Weights of a small transformer language model.
Size: 13 layers, width 448, 7 heads of 64, MLP 1792 GELU, vocabulary 15600, 45.8M parameters.
Training: a variant of Muon for these matrices, 306M tokens, 9351 steps.
Each number is 128 + 32 x the weight over its row's rms, rounded and kept within 0 to 255. Layers, rows and columns count from 0. The size above them is the row's rms in percent of the matrix's.

# layer 4 MLP down, 448x1792, rms 0.056, rows 237-261, columns 256-383
size [101  99 103  99 102 101 104 100 106 102  99 103 102 101 103 103  99  97  98 109 102  93  99 100 104]
[[113  62 159  95  71  78 149 114 116 113 184 141 145 162 122 142 165  67 128  85 128 157  76  85 167 153 189 156 133 134  79 176 113 172 209  96 113 146 143 140 151 131  87 161 113 139 166  93 132 134  84  87 159 139 130  85  74 186 225 146 117  62 180 125 130  66 151 148 141 133 133  88 133 122 121 163  79 123 120  87 136 120 158 177 107  32 151 106 147 121 213 139 115  92 123 110  93 136  61  90  61 112 128 157 179  86 163 107 158  61 108 130 110 152 126 207 118 127 126 149 112 123  65  97  84 143  95 147]
 [157 116 130 108 124 103 155 120 114 129 151  65 144 127 149 156 138 163 139 112 130 140 123 172 173  95 121 148 169 122 157 135  75 126 111 128 139  95 100 181 124  95 125 189 177 148  92 147 140 146 101  75 156  46 131 122 118 170 153 157 120 156 143 124 145 141 120 111  62 159 153 121 161 126 158 146 148 150 117 180 112 180 150 110 133 163 174 140 106 149 189 156 141 126 104 134 113 113 105 144  80 102 182 139  61  92  90  96 174 163  87 141  87 120 148 123 151 180 113 145 161 176  68  63 156  96 141 126]
 [108 116 160 100 111 149 122 155 144 163 120 104 136 174 163 128 158  93  75 123 156 157 120 136  78 111 141 115 167 145 169  87 156 141 164 174 132 139  81 114 126 157 136 102 176 127 163 131 133  82 116 126  86 109  94 109 116 166 105  92 157  66 122 129 121 141  90  92 115 106 116 189 127 118 118 116 111  97 140 135 146  82 107 110 170 195 143  68  89  72 133 125 106 110  76 112 137  55 165 102 129  48  76 140 126 155  84 146 177 120 134 119 126  94 155 114 101 175 118 144 176 146 155  64 118 134  97 146]
 [143 180 124  84  80 145 144 149 182 135 108 120 182 120 160 168 144 162 141 166 140 138 187 103 123 155  91  94 138 129  98 139 158 165 156  62 177  70 139 109 140 133 152 107  69 191 111 136 122  66 108 108 105 113 135 119  90 120 100 177 167 119 133 160 148 137 147 135 114  93  89 199  97 120 183 105  41 158 131 139 155 107 133 118 142 191 177 100 112 172 135 132 159 121 125 191 146 136 142 135  88 165 105 154 172 154 130 120 106 111 155  98  87 169 152 127 161 138  90  71  63 154 134 124 176 100 122 150]
 [113  86 182  84 134 172 157 156 166 130  60 128  98 110  97 154  78 156 121 167 129 139  84 137  81 131 187 128  77 120 152 117 117 158 162 126 179 134 139 123 146  79 121  69 124 104 141 139 157 132 111 112 120 167 111 156 148  98 103 121 160 128 142 155 108  93 133 151  98 112 136  90  56 111 137 115  96  95 118 102  76 135 128 139  49  73 127 200 126 113 105  81 123 176  57  26 113 143 115 105 124  77 116 156 150 113 125 127 120  96 159 152 119 174 151 120  90  93 160 146 139 147 183 154 186 136 131 121]
 [101 127  81 170 134 186  87 161 196 203  91 188  95 118 146  76 108 108 154  90 129 144 130 100  93 163 144 132 140 125 111 140 111 105 178 115 118  81 147  83 195 166 148  96 151 145  93 143 107 157 155 186  93 146  70  80 110 138 118 130 115 133 126  91 148 168  90 113 115 144  87 123 124  96 151 183 132 125 143  83  82 160 106  88 160  94 151 103 123  76  97 135 124 154 123 198 119  35 164 152  61 158 138 124 189 102 150 134  78 125 137 103 139  80  98  94 141  74 117 121 131 165 207 165 114 138 118 132]
 [ 78 110 160 115 124 106 137  76 108  66 102  98 167 108 168 125 120  43 108 166  61 140 178 119 142 162 153 141  93  96 149  95 104 149 139  71 132 119  89 125  61 117 146 102  81 112 128  98  97 118 139 123 153 118 125 158 158 127 203  93 146 204 172 140 123 145 129 109 142  89 140 107 115 132 161 114  78 176 158  67 146  86 151 114 118 104 119 125 107 115 137 109 130 157  76 200 169 156  73  60 105 145 161 109 145 120 107 121 131 155 150 116 113 162 124 100 108 121 162  85 106 101  81 157 118 118  91  77]
 [139 142 136  80 158  90 118 129 169 169 122 166 169 145 141 136 135  81 138 110 112 118 180 116  78  98 106 176 111 130 105 134  73 113 113 129 165 173 153 112  68 149 157  86 124 139 133 147 129  93  79 121 135 104 144 104 104 115 158  57 102 123 109 158 154  84  51 117 125 185  99 141 106  66  68 157 155  50 204 173 119 149 152 134 144 183 130 181 106 167 168 161 102 149  84 176 146 127 165 103 108 120 172  88 129 132 136 173  69 143  55 116 112 106 222 163 113 130 196 110 186 119 120 133 133 176  90 137]
 [113  77 117 179 130 171  67 175 115 156 180 162 133 161 126  89 131 117 153 137 197 101 155 103  96  85 166 118 117 182 129 136  95 135 171 147 202 126 156 180 130 115 132 126 135 118 154  90 144 158 142 168 150 148 188 110 106  50 133 127 114 163 127 181 114  94 116 137 146 168 137 118 113  50 136  76 136 127 191 112 134  97 101 196 170 157 147 126 155 155 143 135 209 198  69  99 172  66  95 123 120  98 137 103  67 140 165  92 107 126 128 126 121 181 134 123 173 185 123 140 147 154 103 101 146 180 139 177]
 [116 154 164  70  85 150 142  73 161 137 132  83 142 135 100 140 171 101 128 105 126 143 143 101 136 195 177  72 146 119 104  79  85 137 159 123 143 115 178  71 153 120 130 110 125  68  79 162 146 127 105  85 121  15 154  87 156 154 141 142 164  90 136 128 176  80 176  78 147 159 149 137 108 112 144 175  79 100 141  67 111 120 103 117 106 140 126  68  85 149 102 124 105 134 104 128  90  88 124 132 103 117  82 130 155 109 136 118 151  48 135 175 129 110 128  95 143 179 228 145  86 181 138 126 136 126 106 156]
 [123 159  69 109 100 138 126  69 135 121 122 135 159 163 129 107  99 139  73  94 124 112 152 125 130 157 190  60 125 189 163 137 165 201 137 140  99 160 107 148 121 170 181 112 106 163  86 147 177 103 164 175  90 135 168 160 144 149 145  66 175 150 126 102 148 172 109 138 101 128 113 107 187 154  76 142 115 162 128  58 131 160 205 125 106 144 102  91 104 164 132 108 143 114  69 145 106 138  89 131 120  71 134 133 138 157 105 102 149 106 123 124 121 166 144 144 125 158 136 146 144 162 177 134 108  69 136 141]
 [120 218 118 165 128 195 150 134 155 158 175 134 112 161 164  99  94  87 156 136 102 157 107 102  84 106 123 104 137 171 100 127 148  82  82 149 132 110 135 139 125  96  87 119 178 147 153 125 134 127 134 173  85  37 128 142 130 120 131  77  74 162 109 108 134 146 183 101 104 122 161 169 112 154 179 179  71 110 139 141 160 144 138 108  42 166 128 143  89 142 153 171 121 122 188 122 142 118 140 134 156 135 136  88 111 135 178 115 153 160  85 111 143 159  83 112 167 122 124 156 115  86 135 113  73 115 121 109]
 [177 162 132 145 103 122 174  80 165 144  65 145 124 185 132  98 145 129 179 112 149 114 144 116 103 154  92 139 119  87 126 101 145 104 153 135 185  96 163  34  82 131  24  81 129 162 131 185 154  74 180  97  69 134  99 146 140 104  80 106 114 132 126 134 105 124 119 138 122 168 102  83 127  84 116  80 129  83  90 128 144 104  84  59 136 130 135 123 130 156  79  65 144  68 120 101 110 177 149 144 130 159 147 141  94 156 146 129 111 142 116  87 104  40 154 190 101 125 169 136 124 176 138 143 136 100 152 154]
 [104 111 139 133 132  72 126  59  36 119  88 144 157 128  67 211 103 126 189 143 136  99 138 143 131 134 137 171 127 110 117 114  95 175 103 107 111 101 131 162 127 143 151 171 121  84 108 190 112 163 115 145 151 121 136 127  82  89  76 120 146 182 159 164 106 108 116 105 130 122 109 176 118 132 101  76 108  93  96 143 170 145  89 136 150 166 145 133  73 120 198  75 124 100 167  45 109  96 118 172 124 164 139  93 131 110 158 164 184 100 104 134 139 185 144 111 151 154 121 145 151 176 110 172 157 165 128 156]
 [138 120  97 129 134 209 158 142 149 122 140 183 134 159 128  99 172 139 131 108  88 124 130  92 109 118 121 117 100 149 168 182 128 203 174 133 108 168 103 118 117  69 116  91 115 154 180  99 117 168 133  73 187  58 171  84 179  83 146 169  49 129 143 117 161 128 128 121 145 118 112 156 149 165 112 106 130 125 202 173 158 128  85 177  83 161 117 147 104 147 142 134 150 150 158 179 160 127 204 141 105 111 143 156 153 100 144 146 112 159 188 135 118 169 102  76 149 151 135  97 166 144  72 148 122 152 133 101]
 [112 118 104 114 126 107  66 170 135 133 115 151  46 126 160 177  86 114 145 101 117 105 148 134 166  97 206 133 165 130 130 126 142 143  87  73 147 172 161 186 153  70 199 112 167 154 157 175 187  80 163 118 132 147 158 159 175 105 105  83  92 149 192 116  93 140 176 180 140 101 155 134 154 118 134 100 119  92 202 125 128 126 151  74 120  37 122 163 227  23 155 107 122 137  75 159 100 127 159 134 177  71 152 152 131 176 108 138 139 150  80 115 165  79 160 133  72 102  95 117 163  89 127 147 160 135 120 173]
 [118 187  71 106 104 141 103  76 152  99 228  61 193 136 101 169 109 115  38 150 118  91 148 180 114 132  95 141  98  83 137 151 134 141  99 108 189 108 110  94  59 125 100 139 109 131 120 214  34 131 122  48 120 175 123 127 140 110 187 137 105 152 153 102 111 100 100 118  69  99 140 184 168 101 178 132 152  79  15 100 111 101 118 118 140 155 114  86 123 166  89 112 103 165 143  89 112  95 109  91 178 150 138 193 232 100 109 110  91 161  81 106  86 177 154 140 123  83  61  91  81 152 149 126 129 104 153 148]
 [ 92 168  76 160 109 164 193 101 155 155 114 119  98 190 124 139 101 113 167 141  97 145 160  86 127  64  94 133 122 130  55  92 151 130 106  89  99 100 150  76 167 150 124 122 120 159 151 141 174 117 151 148  71  81 165  98 115  85 150  99 154 174 141 139 157 148 113 124 149 197 173 114  90 143  67 128 109 136 140 118  90 172 142 154 115 118 131  71 143 115 113 121 112 183 135 154 110 230  86 115  62 150 111 137 176 137 140 149  89 131 107 123 125 143 128  86 101 143 129  82 116 144  75 101 135 120  87  99]
 [145 116 142 103 117  86 149 128 144 135 117 164 127 165 170 110 105 131 154 172  58 116 107 120 107  49 106 162 115 113  92 171 179  85 143 148 148 110 110 147 156 161 114 131 146 173  99 131 111  92 193 131 145 150  61 128 173 140  99 131 119  89 109 145 177 120  95 158 204 124  91 107 125 102 134 124 138 124  96 101 146 128 149  92 129 162 149 152 104 144 114 121 110 148 147 128 195  83 112 145 207 136 156 164  29 128 134 178 131 117 141 137 123 141  84 145  90 119 116 103  87 104  99 115 128  67 174 107]
 [151  97 138 162 168  94 106 126 136 142  74  88 147 100 112 121  99  97 187 127 175  75  95 150 155 122  99 146 120 138 135 154 105 164 168  80 158 138  56 164 107 186 111 158  94 105  97 163 168 149 175 212 114 120 164 143 136  94 141  89  95 174 176 115  37 149 171 173 117 136 174 189 197 135  96 144 194 129 143 140 127 121  90 133 137 125 121 114  77 141 120 131 165 139 146 161 119 129 189 153 143  74 136  88 176 147 165  88  69 179 175 104 195 195 139 145 147 141 102 180 137 165 157 125 146 136 178 113]
 [113  62 128  88 110 116 160 115 177 104 146 126 113 169 109 132 146 158 139 119 174 147 145 161 133 216 162 129 131 106  94 111 141 133 172 172 102 129 100 104  98 112 143 112  97 122 141 109 155  84  96 112 166 119 147 139 170  95 142 131 174 141  83 139 122 136 172 109 103 169 117 150  65 122 108 109 125 183  62 112 166 136 217 114  62 155 164 129 126 162 113 179  99 115 154 182 131 126 122 114  81 121 123 171 148  86 167 198 141 113 190 104  89  59 146 121 136 142 144 126 102  70  61 155 146 129  99 145]
 [117 149 104 102 148 150 125 174  89  82 164 122 108 136 122  96 132 181 123 108 132  96  96 137 103 111 167 166  74 149 126  97  75 116 141  88 112 106 108 135 103 148 125 154 146 157 136 168 170 180 147 178  90 161 115 179 142 187 109 134 112 142 158 138 153 122 114  82 151 108  93 110 142 109 157 119 115 127 111 149 132  83 146 181 118 120  90 107  83  89 151 108  61 198 164  97 150  68 107 109 103  76 157 115 125 117 164 126  85 128 114  85 175 124 117  28 115 112 155 109 124 104 103 171 179 120 138 103]
 [139 118 209 146 134 109 161 153 141  98  79 110 104 143 164 105  64 149 162  92 162 177 102 177 149  99  95 148 152 135 133 107 119 106 122 180  97 149 103 124 168 154 128 141 128 168 170 157 123 154  52  99  62 178 110 145 209  78  66 133 103 199 157 137 141 132 119 162  73 104 159 111 130 166 121 103 126 171 150 119 126 150 133 167 144 141 127 147 135 157 142 159 185  89 120 143 144 116 161 127  96 180 121  90 121 175 106 145  98  93  83 111 166 148  53 123 113 130 125 107 132 125 124 148  97 171  97  68]
 [128 134 112 100 158  60  78 144 113  79 148 142 188 151 109 113 147 159 158  87  89  92 124 179  73 149 102 104 115  88 168 144 127 130 125 215 173  81 134  93 182 107 122 164  96 126 170 199  82 139 132 128 139 127 140  74 146 139 134 170 115 196 170 130 114 165 147 125 138 127 144  82  97 156 132  74 102 179 196 164 158 145 103 170 113  94 172 114 146 147  87 180 133 125 196 134 139 148  76 148  89 151  63  65  82 142 131 121 170  96 118 147 125 107  75 134 101 170 170 117 173  76  78 164 103  23  98 123]
 [ 93 165  70 141 161 158 132  66 158  67  57 143 196 137 179 195 131 143 110 159 130 137 113 123 110 203 125 109  71 159 135 121 103 147 126 175 104 107 139 146 143 171  96 100  73 143 109 181 124 131 137  98 116 193  69 122 160 124 131 132 132 148 163 153 112 168  94 168 110 114  79 120 111 138 126 189 127 130 117 177 110 134 146  67 155 122  86  82 168 128 179 103 142 186 166 145 119 177  78 129 105 100 176 120 123 144  94 139 158 149 136  95 103 139  72  83 109 147 133 116 198 167 124  99 107 148 102 101]]